{"num_hidden_layers": 18, "hidden_size": 96, "num_attention_heads": 4, "num_key_value_heads": 1, "head_dim": 32, "intermediate_size": 256, "vocab_size": 32000, "hidden_act": "swiglu", "norm": "rmsnorm", "norm_place": "pre", "norm_eps": 1e-06, "positions": "rope", "rope_theta": 10000.0, "rope_fraction": 1.0, "qk_norm": true, "attn_scale": 0.177, "bias": "none", "tie_word_embeddings": false, "parallel_block": false, "extras": ["capped logits"], "init": "uniform", "init_std_qkv": 0.0435, "init_std_o": 0.0, "init_std_up": 0.0435, "init_std_down": 0.0, "optimizer": "adamw", "learning_rate": 0.00554, "lr_mult_qkv": 0.5, "lr_mult_up": 0.996, "beta1": 0.9, "beta2": 0.98, "lr_head": 0.0103, "warmup_steps": 320, "schedule": "cos", "final_lr_fraction": 0.0, "batch_tokens": 65536, "max_seq_len": 1024, "doc_mask": true, "train_tokens": 393800000, "max_steps": 6009, "dataset": "wikipedia_en"}
Each number is 500 + 50 x the weight over its row's rms, rounded and kept within 0 to 999. Layers, rows and columns count from 0. Numbers have three digits each. The size before them is the row's rms in percent of the matrix's.

# layer 13 attention value, 32x96, rms 0.0989, rows 25-31, columns 0-95
091:431497586494547493520517536545554521444415513496451491439541510500479492516501478464553538437565555554481477520542477494523511485470502506445550497444612415536533533429487407610494513443473583488585486506513531555561412507497462578551566525451422518427579465536404554530387498452423563426
101:568415527629526407500519481480542415471515524468525497485439489465474535565390499536421465512523501523519463519450391501448443490557536421479436513544580575534496456481558554578495563438552455422535534554511545547521506443513471494476525441491489529537369445508417620551478460501515475512
095:483398497526585468533515528501372473471584433545493483439425452577493432484507486448517573471492579569491474578425537489422514511549506534518485511467483559453525614488602463552406502485561509503446486463443494543507444490363535527437493439474542556463554486490561441533537513592511516502
100:550474511429529452474575454400476473582564488531530471570487518475470563571564573609587566473479552466449474423464492506527504509513556501493443508421588547432462573486526522478538602441553500535494485494417578419513512558510441541542492463437571484435558495429426444431457445538529505489
092:511486535473553467535547531535496466494545403560457475438541531507510458469423493512555455464378501420448519426558553536412545536491483545444561532527511378514575560497444511477579442535485580513462571473570559517512449547385421529557577519439485508476446448532464464494476581546551577493
107:493519443412445448544543519552497473532562400507453518519535443521629484538609467401548523522423521415454544525497525497510505486501425454459515520510483423480554522541573419465510528541476561480485459508489623529545466490422570477623449492482460554500451425411444537567441544509504515469
093:448506607454500518568441511527545544458485480508503599458526567450574491497568477431538394526440509440473542530470465467541531469530376550484592551465543522477504491502536432469529550477575549525539575464585452589518451497486400549532624487531549462519480557573435503522466524492462571439
# layer 13 attention output (transposed), 128x96, rms 0.193, rows 25-31,57-63,89-95,121-127, columns 0-95
077:497523517571444597482486490489476482415492526522432569449449598608521503567484496461493476476527501547464497499499553568518502547514527526538523399414546456490471556505454551516534448487396530416530469563403546530454495585444543575517517487481439550487544539527545655574538535511471518396
094:510394516562524450390526501437571472547484491498487444549480468514533492521544489524468576514449548469467541509531446509503423607437584510490479532497523530553457472553462591474381538493509580457588476569453533474366496487457517590459530479414455543529452520534433632495494479520481447480
086:500563456513530526466422516537495466495461491586469656484550575433608467543578496545528420556494513476487476472581510513546454556526538544503427416417468522465519472496429549550458528580488455523477574589494577582581558520407594533510524517420491548492509531506543532536531494465531554494
089:543390507554564457497448409431518471496455562521462510536602620478442510545574463543585458537554441479569513483604455496532508505455596529547603407497476539435453535455438549523510486495480474522577508524509563454522485562501483614547473559468478529489610512551477504487473518531560526510
085:577447497490587473519600504474514387546614463472466428552528411431470499504466476496493447420575488484556533500510466450439417603457600552521470550556419525438446543580436450452387483506573461525524524490466496557549535498530524476515496537518442504484558479437476430485512469512536557454
097:496566537469449532542583578479525569546576483618493522474413568609506466524493541498598518456507484552496577502515602582494511535464517548468542524501585484427531558562459513573538509546476477469529477552487575575525461562550511597482545462550461506551494460462607479520589533530578537464
074:555538530473451534473468523555598430422436426493496499411551537528539440522457529531528483540558459527545417530486487507534524448490575534627466507528461420398479492511509534497469571508544552500455533587453495509515554555523484535591499484535610537572414563523580523441546479501507431619
082:490522544530529498518414511460482468462483530561406497431495546527536572590500519499480417405489503591582482581489513518473438533494473491479465414470500465477504502506519470536546416397488477453504523596471487513389430534504433530497553469545395543489513532445544464554534525553424483325
109:464505550530521443401439551490544511576463475477450473504447510459482579636514498507451524497490532459580457466512479463474534652521499495506420524444566531560443489479552530547430567445527542473522527591516482370469441491456465561526562558488483537478420536615580568544526498527511483507
089:530497535540532481496437511545475414463511569521436615451537516491504484499541470514621458441469597511534508488530528399495526524585415557587486431495495587398507454469513525520512531544495461493477535481545528530573525514376582481493490434428474617524485552468559461588463451441544528537
115:488409581510470416426449546442501517562463555484495537505527590513464502639567479567527470414544488390469445546518385532536530404537520518538444367485513561460451485491444491561557492496467481477577468533566525377520537485490501559519539505504414488502556559519503480532488470537505492497
104:582504438416479509487596551505486498492622532431504559491513485400472424529480452398578505471499548542476534499507469432454467538499527470469502455558441522413528519540457371496386485523475442528446575480564519456498499450464513446544532474465476448511427521477448383565528510569578556498
106:501567441383478452540509594457496465536527478444542609511434499423591515500470497557656504407447546555515554490506491514524492519518575508512372559583499457542549540546474522485525509488479522549478533445522528481562535440440545468456472476424474510563467529445605461545506467535539572455
078:564518522511442483520589475540515538532457440478523550530446518435437483526475452514528586482550500502481487491454512533512523464559513399526374439548534468498506473513483374504455526529575596486492457545462390504382557479569440549572499535540552471535415641546568504481469527558462479537
119:575497451476435495474494520514545467513501529535538447524520454562507444475480536526462516558473470446448587463457408472508446460481465492580531413458387532448524509541477580407454532504423491494518459461470494524474595598501583566473445473610568483564470587468600513503526500404550406542
120:507619479407437593502558449506449550556450456561407507548520504546519543421548435412512500529516520469474534393528557569533534550479512606526567552516454483527486502479449482448528448588501524607452501357467561517469492501481536479446475542505508483504595458471491408473459481558524491507
104:513556491469451555498529449523538548512488487513560544494540603387493565521485494517433474546559377400481494513499484571510474444448522457538396375519506437536496392496511443535558459580478460557527525418511551444479469523615425484530446528555529530521467575573495545495520473488502466417
108:496593492543392521533409519599584510369458510457533467430494431572545517478426399371492486509490484514556525538500501517394549569455510514560530482591434482535506492491504468465502426542456502525445521547603493564499510470487518475468473519546454486546508495547540566516534612513507435461
117:553501494561497470407501474518519531513421558464496482575414475561425500488529557499438528490556496534524577436471473478543460441527515492553561504493487601490448557539526590464515561506439424435551413449473464514511577516554571558434407512628540453495575497477544540524512465376437451465
128:496482519545481538422442490537540510427467559445453474523501529482391480509446501492460481439649518562531487518524473477488473420500549592527499499533479569540510511556487573481505509508548455484514491486472397471516555605479533639348491575500568438428522504561501523534502451439522424426
129:588475449493444542412535505551579483458453512539508427558533431537409397485459606560523516477592471568511502488498463466530439452533560527541559489472422501485535540554519610500453590465397485475536452503448458471484584602450554493486435505545564525476444540473539518482509460424503444553
084:491595545503498551587511559517525450501562523521568457534515525532457516531539482557422462506430547566531630363480426531489524431458549558532488564487488465421520559471530427472554436509439443595520524531504541561574471515526512542428407585528538523548561500517524477530569548433446518455
072:498453453428470549529436526519406430450576600523446553557485409583627494498524493537513472534533539528508540469565515483428521489454529503469581374451453474447600558517499396444499466496413437517541514501479475507533441521484534510493442525567524482515562577568552482571522528434451552523
096:479501533466462431482489430510559605507554504587449408467554565552444455502454490511539580467585412431499462496469471552519452514430498435453486519469414491483522557500511532496539422473498470562572577598442438505444509385510487452519581542467516508588508536515558542506439432551548402480
086:535512580422488483445472537636543450572543543512559589492471495577524544532532527506481472535519474623509530407444501496407473427530468431481520522523408439570501527528510442484491498590484468534510527497458455591464423485525537480410483524462477629578515496493502525570529508506497422409
070:427485505499507547394513466529467505579520527532443448514429489548492619471482459473441497519483470501520546477487531564486467425581465469509515464554520488502434476502439475511543432512598495504451472457447431467573397461629515467516409488550474544595554573472444601544504440461458434396
079:452480476435541498515373572519488394554533595440485510505494450491530516560466461516573452520536460524569516462470545625423518496473529399494415455420548529527438462464438485459503490511485599590544491502549400481587498517447534542407495498486466527506607491566499513474518523431446529486
086:571526495441445515415518466489514439390515506503482449590556468591447402456414576567452524526561485547543496543527463466476510514531570501560506512509403464464519538564472542535490467428470432468550482565425538528506573491497551508516469518509579602537479527400564584531521443487557416431
# layer 13 MLP gate, 256x96, rms 0.213, rows 0-36, columns 0-95
104:429500557476510536534555507505534453545454588432432560517456598623519567546496448479481532454565487467510532551507439607593512557402474555483472548451466526468473425521447557526511485497364549496443548577423501443479532550486479442512400446495487523531495555425479554555478480490477530553
099:517462625423535576478455493516507552506447520528506469533399480536514526455480444450589518466469483494507598528549446493503501528491550497445543578498427449491601596443566522562499534499461478449474597410594445567442469528491524484442519537463448537495493444454490479468527589504377404478
087:435444538462433553490497492511497598544453519529490440449541400472563512498467545489384498520428551499411509465542426563493453515409524538515543550553441526501525426446512503459475558538535520578490584472472550538479462504502603459570578590512495516549585521546527604542578491499429576458
111:552500553520527492599509507516461452494437513486567490521409502555471531467492465482505606545483496457517469488504452567575507543389503387442449558492533543538590538439497473492446557456518521475501468505530506620540505489521447490518499564475499434616560571510453529458621532439391445593
092:526491543453454505452483507470473581479568515468518425512545442530495511438589549500533579473521428464461545498450583514513441514471475422477533548579468503459508409557492443590535484500493559384557517571473490480480674457600410400521546472489478503456521551453522519537554462462483478572
097:464625499462468464494470524511479543484460463463462491479455513536471449429590415477470472446582649513465511571483515581507541455531502493542488488641540428487431515536564427538539476522551538440555520509593468562504504553531575520426524572552608527510485515508412538472534467441529512548
118:437421451473486516480493530520521571563415522546504424592426536491385523481509503498545534521515510567542471467528415514464494517478512432456489632548556457541585569561515397540531528420526469529554441467558395570525559478551493540459529529485464497503553452463407422473540535568552465464
110:449560530542458538451499461596535538587482524513360480475518467524543472475470489482604460498518537536524477575455445441523410575510534455433548518594572471528498469467520477512651498349481525537498540417481429489546464545440538481467499552578493493448503498444555484433521508471517473558
085:491513551519470517474529503492512475519477476486505431523552478449525556548548474515588534541582475532394468446476498467550499512532544491565450525556593466525512573445571442475532607518403510482591451395473492523487573536403468405510484457509471427485509552468445534420501410460387613468
107:422537519518457500472445642555568478537515502517484521421528535522447426499546484628478447418480519524567550459566515492519431408446462523512543468520573442587570503465445528536626509489502607449562504460435439486570470501539423524576546500497453391501471535468532504478518512499522495509
094:474460516528367525598394547452573524482526493538521485484424462544529517537484574459525459540470529494399457537454464439527520535444436560553485563517508483501554512425478542491619557485335505452454487463464516537515505494465534538525564524444485509481599480480421570456480475530414422474
115:455536387499576500493479494553472532455495500464473389538572511455476455425470525531566468583547525516483474535505543501553545475457514408574551571487500442564492490437560449504559543533529472491562547502403516458557520472488484471490504414523537524382523474581521570322429523434495489531
110:419520557487477539512478519495525508545516505538527412547484472576481642489557487595548501482431514545473555496501489551583411525511581453532465519574535463526610496550553449506512491521516527534572421405508445558424429532550503447509534430491551482458527608406435438483459470456471471578
106:585523535502459452568378503592454522512506500559539564439436508530463537442439458483505562491542485468434479481520474504552423564453486525565451524630542542541507514421549515577569515491494569540532483496484510446513562408482484563463448582618487516487570527437566435457491547503409437487
102:492602531452368572540366473543565567484455545460523560481390558475517487516495405492441506414520520509536557531485452497497523531475500490519601472550562542510551474475477531517556502474439606481532457454581478409483507524572371504464555542546410487499566500470510541523504513530462477504
149:467533605461408601447509565486420537561445531545490491483557504526583483540534439586521530513503424564491445500478463595557461526461576465465422508504485514471581449467510556500590531524441531561444580426410532400475543492488453431518539530558515491448444475533539555474525406493450459501
104:503557486515491429495407544561504503570430487575453535503519595463439540463516537500424450427596526480454552540457524505473484486512489487403572511549520486482480571532515517558472578406497584500530413487511436563602449391510489467493501455524475521593561562490478475412562496492447512622
084:473485447543570472595539497521414522480547439556412530449449556443569600491467487516497501504468614530544497586541474428433542478510481561441566426414487479528514441552496489549578440421504540542536531425456442485454483494516498513455416504389489572509455442411533545536569451484522519452
093:481551465471414514512522579570490595467489584475433522486504510495635526557456480646454506492449535469474498574483497512503562543634590425521561555475518550466500515403474482495513475534480519497518465443478535565551519518510505499508567510597484535505401494528414616487505434453479537486
096:517545446446436451493504503472488519617476517520507533459500457547403488444408533480445516464528473518480553519589489584478352533469520420464674493511436507520511464495550470563486507505502619497496433446552460413532537555470554445526573400435487507480532488507507511561485466513522476560
106:496541564533441457484522458570585474508465565506474461511492539477542532437580534521489483432432507421504579456592419567579505460421492484498542527469523568464530452474484506577420486489454663569516453461534522483577538529422412506501536426536523428512436560506426449516539593496499522467
097:412543592503476458486464524540554487412470511485484483538433463541511476497533532495495470519508521445467621503485501513535445441498381424505507488548529531548544530493545403520481551518482499500453530464527535594507509605495354449464485499529596562516377519544439557438604499457462554583
100:546512495506548561504462551510480560504451549467522433477517513608510554463471508424512508466510454557532557474532507406509562589453417495509434664548539541485548470429545540374439504571461461538490425450444452443526494546502549419474473467459597504426544470438500521514430468490504533575
092:526517534498458551471446587472447491482408548471508495552508540600400462491559451555539429513551508577432509441542476451532459534497536425528547525483524568583526609441609469582546506502526574487559515444507383446504516537480513549524507459545479539455503588492448495516479619469544589490
109:571550409577462496510405505499493513425517470514536523443420455585397465450485492486427489454440613534436535508419537606522513505528445517522553537561493559526518522566521465447502546507546562558541432438488423536538532475535448508443453527545518550573516414499424456572576437545484534547
105:524590490514519501556488487551530519434517523519520429591470568543410440496444502535408442467414550564467499554451600537497496478501480505509479497497541444592549510481524560447451571540478519505488474413412482482507499571502351441443496455554477577529439481408481462430582533466525506598
100:457528501513577543556494572505479593513574580520453493463424458557511464460541559485451586551577565485431500506504531506574447455521495517516569542497461560525469562460550365455514537496500584542578493432505591532599544530545453395487561469510519560468474538522539451476542623452501471507
086:528537471632500524514557452515552615560528533524525451535528506540516447480526438557508502480462476467547517464540526521408542559499505544422559589440535456561454486476545452553534551515556491475433520442574472429577605532419446474574600466542463471415512475571462470537500588526462541430
090:483483551463442473570561572513458621564495541523546603480546521498420487483569507489560391475505426554546589509521547556420546578432502505573446589472457516476555541472561421431527534517412445424501557481483491460482483436524506473511586450475542532469423518506467479480431531585495527468
095:479605608470538412501448501475486486513512552504532539469480535475501412519420539582471596501506607389542553532542439539483558550489507481519532484607518503532584456488496559492543489542514509539594530538455563420497515449538474416468523497554459514583485434478522520535568583400459552563
094:468524552505499532528430447500566566568528562458543602552505526578503489465521471548503479582573472505552518479512532449594487414505555599470453471526571577509467517453514435578590471561479567548439547445461439447585434617498487530512479492445493487424498540487542532550573465509570581454
099:474474497464480484491415435541558490521408481556510477501506509409513489405459492452545441555484406469474498494606451439474462472402508525494475562527547495541488588561461407512504555521556455595477538525454417462517465482473519470372483553563593570476344492491480496429533523494480512505
091:419429505495547445475524522507469450464433472453483486537553527503391495508484531606429470393508495505472480453449582521506537498456492494446443543517522494558548493598473494481597537452432577590480517452415460362491544496548482477434587540551451418464465509526468505436520450511502517621
093:511497545510468499435549446455543599565473537468463590454457490586537565483543412469475458530549532496432507436424400478575491551434392592477457465484542559537458493520513501515513535449485582503514564413499503490488449473596567451552474419511527519504479483441393509506526529502374437505
109:493553566464532437450415496572477485505523528514374573505458495537587502503534458544546537543491518486431448587513424525626462532430473442483558505540595526468465430476488546642472543424499578468509511472514516497486458516583555550414528560553526453517533521499506544464597515423459496466
101:484472568500514582469451532556534510554524556531501514500523545655590517473578461594535609534485485552521484497522378591535395558519446438416491581518553469606506469519480553611466538514531474502491486549499510396562481507556488519550494536526484535508517578497526476510439449532521484480
088:351549488527436450555485615531498540513480489451453521425537437452451529505531490491466422395533484490557416531486511525474577557562496429531466525439508527481458514486516420530528452456446516433445483537506505532439453494491493529330552506610480417415480474493511493528550447560546484481
# layer 13 MLP up, 256x96, rms 0.203, rows 0-36, columns 0-95
092:513434561573458474526477535449490480447553514493439482514454496498554506505523455449489507558589563437524388532457415522432425518472495389499468498472445466492602546533512469523453481471537467449433483582527480420537546499479589422452419446528587547592486476522597519539505511410509512613
098:558537550578390483526534554466483493502586542457398530424472518498542499468528517474564553476398622492439473533510523518565508478569485539460474507392499546513557460487474501511580481574461580439495471581516578449531541554500438581523454442506522530618447526508528579580501493521580502506
093:437492473422522558538522484482442426554514402494540452569549480500479438563614541563531452509420470518485537492516537473520501519525518425555496436490466524444502493580548490418532502516400528549492432529422533620470528524476600443406601483491483469502437475410566498441527551517572483570
105:510465540429486495545528430439492453387528578560527468482420479412511479489449453547499544533448418503492460401511553548427462381525492547495526487488592494513572572502548531482571524502574434475455462434486535507487522566553513479552539594558485539500513453612580495495549585510530402519
101:530426563504469496528473434458531532543432608536505415525480455515579458518442469524467473469544495551456453470501538482503442467467484483496459500548509524510407517451483443578470500416509475524491516530500506499502512575592521523613582485439397642466426518487544376472496523643478530448
096:501483514529466481561465562499459491533494455412365515496463508515571502551469481480455394463419471384498463541497556480539523510525428473465420490459415510516467486468426535595438526439518509441449528452569501487514356530489395504566549481509503413519411420581479478567480507504522540489
109:398432496500558425447558445520525504428511528469492368461478457494469602512473466429482497505566479476540571586505436461502497424498464463376510544520447447503507490594507534476487504416514485449578536576445498496471509454502420545509437564514480500536529411482405575542535538488394499556
113:411512552454527399524490511535473448473424553544529475419657449534535555445415461414474435503562635386574530502466501474548461539544471534548449523487407461439510509560483460517415524507521508500507521463509473501509501514568432473501443480501421444525515602517484516447486513472511538569
097:518514485395435571410524432484550534514538401483485443424494447533474586412464476547516457431565503529464509446514463486478523506464545474549496500543571418464611544589557515515552485464557501517583557463449412585457514502607492461468574518533435441496520463491535511531452517545467408567
099:580553499499481508507546487497560471496424564385445542609451408472428457533535551496494469534516473581412538520478528517515482441505423508509458434564516508541526447544537482493482520518497463521506532497445421470498578321467502520552492386556422454478484478495514451521478650518536501482
098:438500523541583545581449623501556522488571487465467377507543501533546392533592510507525503573498513566522544424452564545509564535414538546634539497411497478529525560459486558477446555595466446578522535495437497463465511545488513521472555515527510503451460441546452516496524486463426431493
103:488502534495588528529434474585402506541436456419488514515495562475549461451499597477493508543506489449529522403556445492553476496454525499508525506526468571491576435548465572500530436534436536501553476481491435531452577421517543554446487534475546562453397621447614588458538414517456508450
106:486507540488491389536475479457495547440531602544523453550546437420478461513465549551546483524434480507516604484392442449413502482519449510535549504569443518513507585524494531589476507534510548533559553551601565439570451576559496495569568466565564485406502479540509439523530540588565470533
098:490566519579467651527493484456462473508520615566512475380429508535511464505460460515489500465466480513458420518376530481462487492478470498575535451468472506459489454455420517552461492514457479483498400480472427538493502451469430491533473614543596515511560539535638478456548476597508520499
105:546439445521484498516491508460513501497590581510582490475566469405466495431499502477520478519629458578472466445505486450489464517449459578557580504459444495482524512520489523478442533454560451579484610416484538660543523495502506469499504529489532497459496588532449443501385455552536627484
111:494540592499527574508522554486538593579496458530560554473470534521471427524536474546528477545456457452497486522561447629490517585471599436549419589428540522481528454451504518426613532498412513562456576436484528429427534536470449409523566526534510515449452537518469520572457493524454471525
115:509493467426535543350439505533504481406427407459468481452513521483609489502435562472507420560554394486437549540508504514444430500510488503446561504523532521464511453482434457531416466469452505523539521565458535545496488510484515544537576422472472532451604478553482618521532437471520602546
089:495491503470552491625521491576398535433588501507528518538540489510437500468481538570515439508517467509557435526459493466424584491485500513382508492461442556556524540477430488489546536369596425458515518564524510467560511482489493466530446425497509592511489461526506392350466575487481500520
100:499546479526480390425526467504579511482518554421537427504489465496513472436521491498399633501413479459456395484531447619475551515519521501439496522478494575437571380559456470472489527512485417493549496561527503420492525534483468418496483495519492508443436483440566496481582474440404570493
104:443469423729465500582565498468556452415479504468520496514441586476555507468478510512477485502473518530552487553481491455521549522535452537547510503484490443572612592450516574464522569444511495434519501565434507460508451421425467528466431469572492519558534509522431490472483451478483554559
114:479501542398525417494464490444449531523512505497498546399521452524524417522527478480644510566504566532485435468511458508485561568569537529546518503491373471513563512534500534579506456454528521482561519523553489479475577409500492554392402490538465408466530522359458467448524521568533529484
106:471526496493553477456532472522513499524463538397494474457506474581475541432432471349471557531452564496491574485518556496494562506468474457560520517590479419389544527649499499472525467563494558561463522446531553515471535534536491542399626499468493556426509453485467459415439544496492555472
117:449490524514547464420479488469485478569482426597599546543443482508451534451537512473550472483540485500485515435444478476341444505440544478409483456530465518531405593498532441506567544427521530616541472480497445502527474441516527536559509474489410487433555512464382428435542563531514452486
133:599491454495483453385553450502606493496423481483512481498487537429489610529495543464489488528614450549479506495552567493448498508391487528498457535520571489475491531531514530470516541530530391571511540488473386510494541478557442518397539559509525522465660518412480442519578551500500505503
104:549603581458487515442493580428464513448544502557441531426500500533498461562584572508505404607470454419462590541524514508530543437522454509606537534592512527530474543417517471481492497475457523423390572476493480442420572472478450468517492534478580504461455481546450520509410437500469491532
104:511561612565382476507503502411529512516516490445514479521573469536418574479464537481448451479549546589491489536497463484514566479509498527382561493455568456565569563588430511527509548541446607458400449464519490595543508517529510459534560491411453430460482479448413465530523554489490541509
108:546458538402427500450492407522460433501444444515443511525485523533504587525531455453555405442524503573509522455579412564470523582445483446499462467559537391541538506486461572503515444527453432463480514462388456439460435370498541576460485461506491464552541470461425477473477433538530486544
106:473480523476545455514548524477411536513472579477570454457534497502501461452478461445518547610533446512466502559504534515464539507478493434492446564479376468538531490625507503511407446525532468488551428570504449545507585484624472462479470515642575438589463467457469509520461503497582505598
095:631469461428454523430603513493471521515496491565559496491485559553590549635495466503425632515494426452499421511470487597606504503505511486438520518490587395475582448486493497499574478506542514533490539487446555452453502474508499404500488487476478510426449475523522532492453437450558486458
088:480471509480457536509454512531540572380533527588451451557525500531500535520433463430480527540479462520450505429389497456478568422499425553491530558489468502516401473441472563523468495571558394497539431534598530601526517540552527454552463442505542539512603581400521464549498507493576545478
087:498496533575570472525515546541574590627479517618495515500556529439440460575498485553496505585407542441527452533546501492548534447449517464523395548516489550565470541479493421440587515461493509417530554533447490473552514495530449457516417429423375447475529528529504558461436484473510516460
097:366576485427542519596479514535593426465508544454490419440524469525540556504472448415459570505468467551488546548589445554547438529530474486481479518536425550507477594443492478486485490501430473416487482529471546582492518406603505451442503555530544438524503497609448499517528525524405502450
089:472540507455510366513502481534495528574562549415553610503500426527462509457535541457517502512470453404485520464475489444491452525540481487584468457545554406459392516483437525542518545546492578513535495568571470476476485369441488544456537495618514552492527572570461447541455474443565437464
090:568454435549587532422557484445500515493461514523533639466513484455556570508484542444414413549418451504513538473452490423443458485500382541511513438527510477508464455541594483502466558492539515533431533412511549517425443485504570537569525533604493509409487501570444474454508489474526424431
103:357468417545478494435453531493410519441482559498544478477473448544531459454509492518540595436478521517474466497490520444567501491503506562424539506534547413561473431532509446456451550511546547425408623434529469445537498427385480516506497510520436468378527461482439468435529427467523495477
103:480506484485495466535456546572513473558499554530523532507488514506457435465532607601474428477541598486567451600476509550540487522504466473517563473491474520504467379578474486539448490584415462451401540434559619521477499522554448536521499472421573575486538527538449597544434484467554526421
092:525520517436503599504581545445446504562495454524436426482578436495486464467502490416521552576532473479482605468508537473467476413488453544497449510446485440520489508598566546405469547498518503508543545467395462526470605480577443443546432498532536568400433435396484433502445538493504492470
# layer 13 MLP down (transposed), 256x96, rms 0.201, rows 0-35, columns 0-95
093:482584482443442543487497464566482469448567495453445368464550478435571535435455504487430508551501543593464482353548562529479573574448525550529505584491453574523503438531555498480467512556491465552437548520538580568496541510502477541420490469507519556506483473525551543546475537573431414424
101:498469427579509485481347521511526573551524540506553495495474470501503478536517471446519552567406577537498499509440497588521424518464411473473507568561586464580491458503475461496545435468558559535622481485458519502569438494628577468528536482527412524554527557500498451498499427473588545505
091:487469530497474449415439490509530429505425536464454462524575461549461434541441456596629528592468463498497468480457432480514463541493445479480424412523476500542552496482503583462502538478478533497449417535480451610449548411546524493556485510574508482542496475500513595506544534492556558664
106:452444504583538625460496519493478466515466514457479502556561538486506447474531515457523556567597476603503429550469461428473469533494426566478530490542472400505536565498527529520536534458447414451456528477491516436672479379524509509445480460505469550482511473428481395499495510520505549396
103:506472506488411439468382448518538521531453473512465436418591399501555508494446445507455474541582525567489489493556543454497557524447467524489558367496473447520431438403484465613478507419497567538433492497536494434584413459540438451519501545533484472504524497534445464492531465388476470524
098:535544505470544529473369547380493474564441583568545461500476466493543506473504446479562575516533525488497506536538535527427545580428576606472514526516451505530534496482479526439445484554531520545499494470433561503589468477465558376569434504492407543488518472523520502548445589499440436388
110:486548469477477538450433516523458515500558514471510600525469466509514472506484418426475485574409526425471418588435548567575508511559564406569537494467417483485423409501550542543462535504546561519482498567488539442485483406486543423477494457401503476533404485492511555499479423412537515395
114:452484464606526434481532502513563536425525531481507622466543482617442435461570464484557418436497460464495462546458548470504484462587479450547487489504501425579538480538418465461482497484549551534530508502530474499569420425527513440507446462511492475393565480575494473548469553573499616401
105:504514504516477470436361480505453390482622462482502661469516427554520517489485533514448546553557550589497569489477494589492430622484544562481444442498597441441471529506543416518497476524455486530515427514464505489519532490533427515484511527455493517569524436540493490565491464568500459436
100:561570580425528508497529523532611499498428531583504461443537452476485516544487506501415488485414495500476531404456515551527523405415444435467546447573527529567437421543485506488481507450547566486528499453508517528546502511507595537475362531490479517483451407531486486515463452516572359563
101:519518502481486514443382480425448487545426561488522563519518543537523523473553521499596486521411557509416491515492561478496521416384475529504586446531520562509470535544436483407567502480466530477511473475507582505608510484509554517447441626454467474555457430490454483572444408488535424417
109:498455480493463555568736432478468346475479485509474434539505487454513506497486532484458538509516493487464561497483472537485436442549537488615501587531445430488442492474559545475535449565537506496490383505495457486422485518544504475534553488502455453492538520492490441457493490577436523585
106:513440563484491444495410419432533484510483513517534492437440407481472520499465493397502516491453469472567518449504451543556566453461449555452554616539489468560543532550525557530535434530545606530492434513538514459377543595481485457544472549514536582539531566494489552412412466562469518581
100:542531453532488529471477484523417494532500517510552533568511498496469476488502502430550447520450516494585519514445457461552556590615495468538467574389464524397407564584519454490533566488452503558463537532523549456543516479479537547397577436641469558545468597490500479514499490536541479385
107:473454483571425515481458431511514471509498448545463486525523463498578384418542556505498515546497471470514521429517550522542565552406513523476526619493481536446497573466496467476531510526499542442541453500450520466373474493481415663451466570451490582522589471528499601509572550516447538452
107:513474429500474466538400451514577465441493533464479465476418493559435496491491541487454522582515562511458583492486530421535474453488379560499637430508503525511482553525515493525403499491517543429591465555519530600625489537533477520512495468500533497552589479521512442532480585482537582608
103:523486535495578527488441518469569490501560472472493531522477492517541465538591505485455391411517435513492545496552454551491484528474576471465473286541468552438464489558454505428492478543505479534534559486433545422389495545479553590504430540473480480459549498569469441542501427468500534401
084:525512467536485521426514427527596466475471530467489501419519520507454474548480495454493466437559400540454524445486493460555411413454575470517493470448510499411520503517488483499392535602446585514548506467486428488384498579482502461479620552491483469478461578571496597574437459570495496577
098:556498466499456528418495426534366492528520513554458550547421548471616518519556527510548377489549540529483571528386407475530450506599523478495525476531439476535538551535452406550447479555472548481432562467459551523510545553534533468492514451515519556479385563493492538482460494528448566436
105:569438493510441438519399584438540479548431482486549526546446507609452570432494500511539440469477521544491462514589504432502487545488490577554515606534509426541542477509488533528449515460512529405432520520568500484377545465381457449552463421531500497515485545469481479437552528481532399574
108:469444480590485575409529563481490664483421470492517597400497472533412489477448455487494574540509482422470538517506464495541482505551456521490477538476417466561503442524535486460589467446404520505524551414427528523556483571507457501415546442484412441477537502487495511528487525422504495599
106:471514425526491422434465467438523565421496531481461489388507520493502506515506491503509435429467547513472515499566532549586530451581523424517499528575534427487508476492518410481449526495495517575474623501474546388511548463604546629575579518541517459542541527496489467474504444469540377434
119:481483510461543447497573462448431569509529536507494398578427565466515487552458560568533413509501476518413528532514518522538446423416523557574505558446492461531459569499501362549572461513447505539588503455500409507419520474512440614508538482432500428468557530476439435496586476499504472494
138:537545446416470494403396531504554527517452480460469636506531550503497460581530592534470485511587528544540554418563500540456471565454463468516472456547513526477472630552495453562495526547507451606548554507475400535516506418534498573428465479541519483423497515478472469550588495527573515524
108:587495491569568542532542459403494533541522488467521511564490515478501527482498534454534485561548586562497560454486455562486509539430491494493550341472585527480493475455541470547469491531430547367537480477392528541393445474474489556517460492445521538549393497536427466452432517506563455417
104:485506493523436453608501495520511405481502571612534627441500421463450463490482590447562485520517499441481508574471566522495578485531473605526534554556512446532484518465498470507497527536566512475404506465522515504645534462469428546538596503505463512533556404503522443535472419538457451554
093:461487513466510469501535501521505310458486473490403428489499501520545560443560491549493525471528474491394518498511480529530467616533463484476542695487513514499505501510428501484505542490455496549624528461441506551382574479522503488522485563546549485493487558422460486500455472475519528593
105:498509494425478509542408503459548408491445516501490576526557592484536538443575454425555541550591483511526541510603474504485552456512525517503445491494476401545531480500508441466540404461520532495565565486416492432326513517493509585479439468503523467471507451456513525446449505496556426615
098:514415458456428496568432479549472456491515481482501456428441544502482514498628558409438510469442520363489507538522461402507536459500454535520529447546488518520468446520486440489414524493509609515555514490495538468507468540531479601576463592537501491541571493446537434571514474521433515645
087:566500517492477466475511482500491478527475473485463501536439473458561520458575448585521437511594517472529495517523442430496519484498524519551482367604502416471489433523506468557499516449435538545410441414511417357524489522434549500455535413591502388540505590494483555562595531495497517526
094:468510500532460502511445525468495784481561526452565543506490469522517457460535549546501472522506478532574438490464534411545469467486535532516502510481497497518473473515531551539489479516509504517481517485555515486727533431447493534560534535499497492510513538477520486540508509507505549401
099:556445510445477447542482550462518602505480564513509593434529494447628531497543424410444519542494454441489574562532431592526511514531451514410569459485537515481519487489492406409446462488474554526546526501480462423547472486525415436514556402485499442485494469588496532514418553565514553433
089:511508438446552473542547492535388499549510499601472440521594576480452583499562474506555519545466476495489464510591451555506471518422513510473515621509444473565488489466434546559487493437517436514531499479547566515634488487553572489519381590460404582486559466509528442536470545539464485528
094:545473482395572494553503545531405476506476550545521489579539443530448440462556533495521460449493473435497507595628501412456515449497542499504536471483462437462584545483495545441443525561533432491463536496426508500461510544408493580508514556591494454495428507458509520462420524486628604431
100:649502511519488414520577515495466495538525505555507606422474485466505529414487491495493475550561524437493527558570560577448496507485503458488533385534509480403579585484486525495540422548485477573486453501512641471454517489525458577489527452465518572538463458492480504433552592476421418499
106:532484505449539457549520530500535375618486479480518514568588505504427503531471579548482517535580494442495475515504572467466533428459458473487544613408525496560536486521513470486481467550481522509440450442475560540465513491376543560482561432432449569568565496434509579482449496510518360455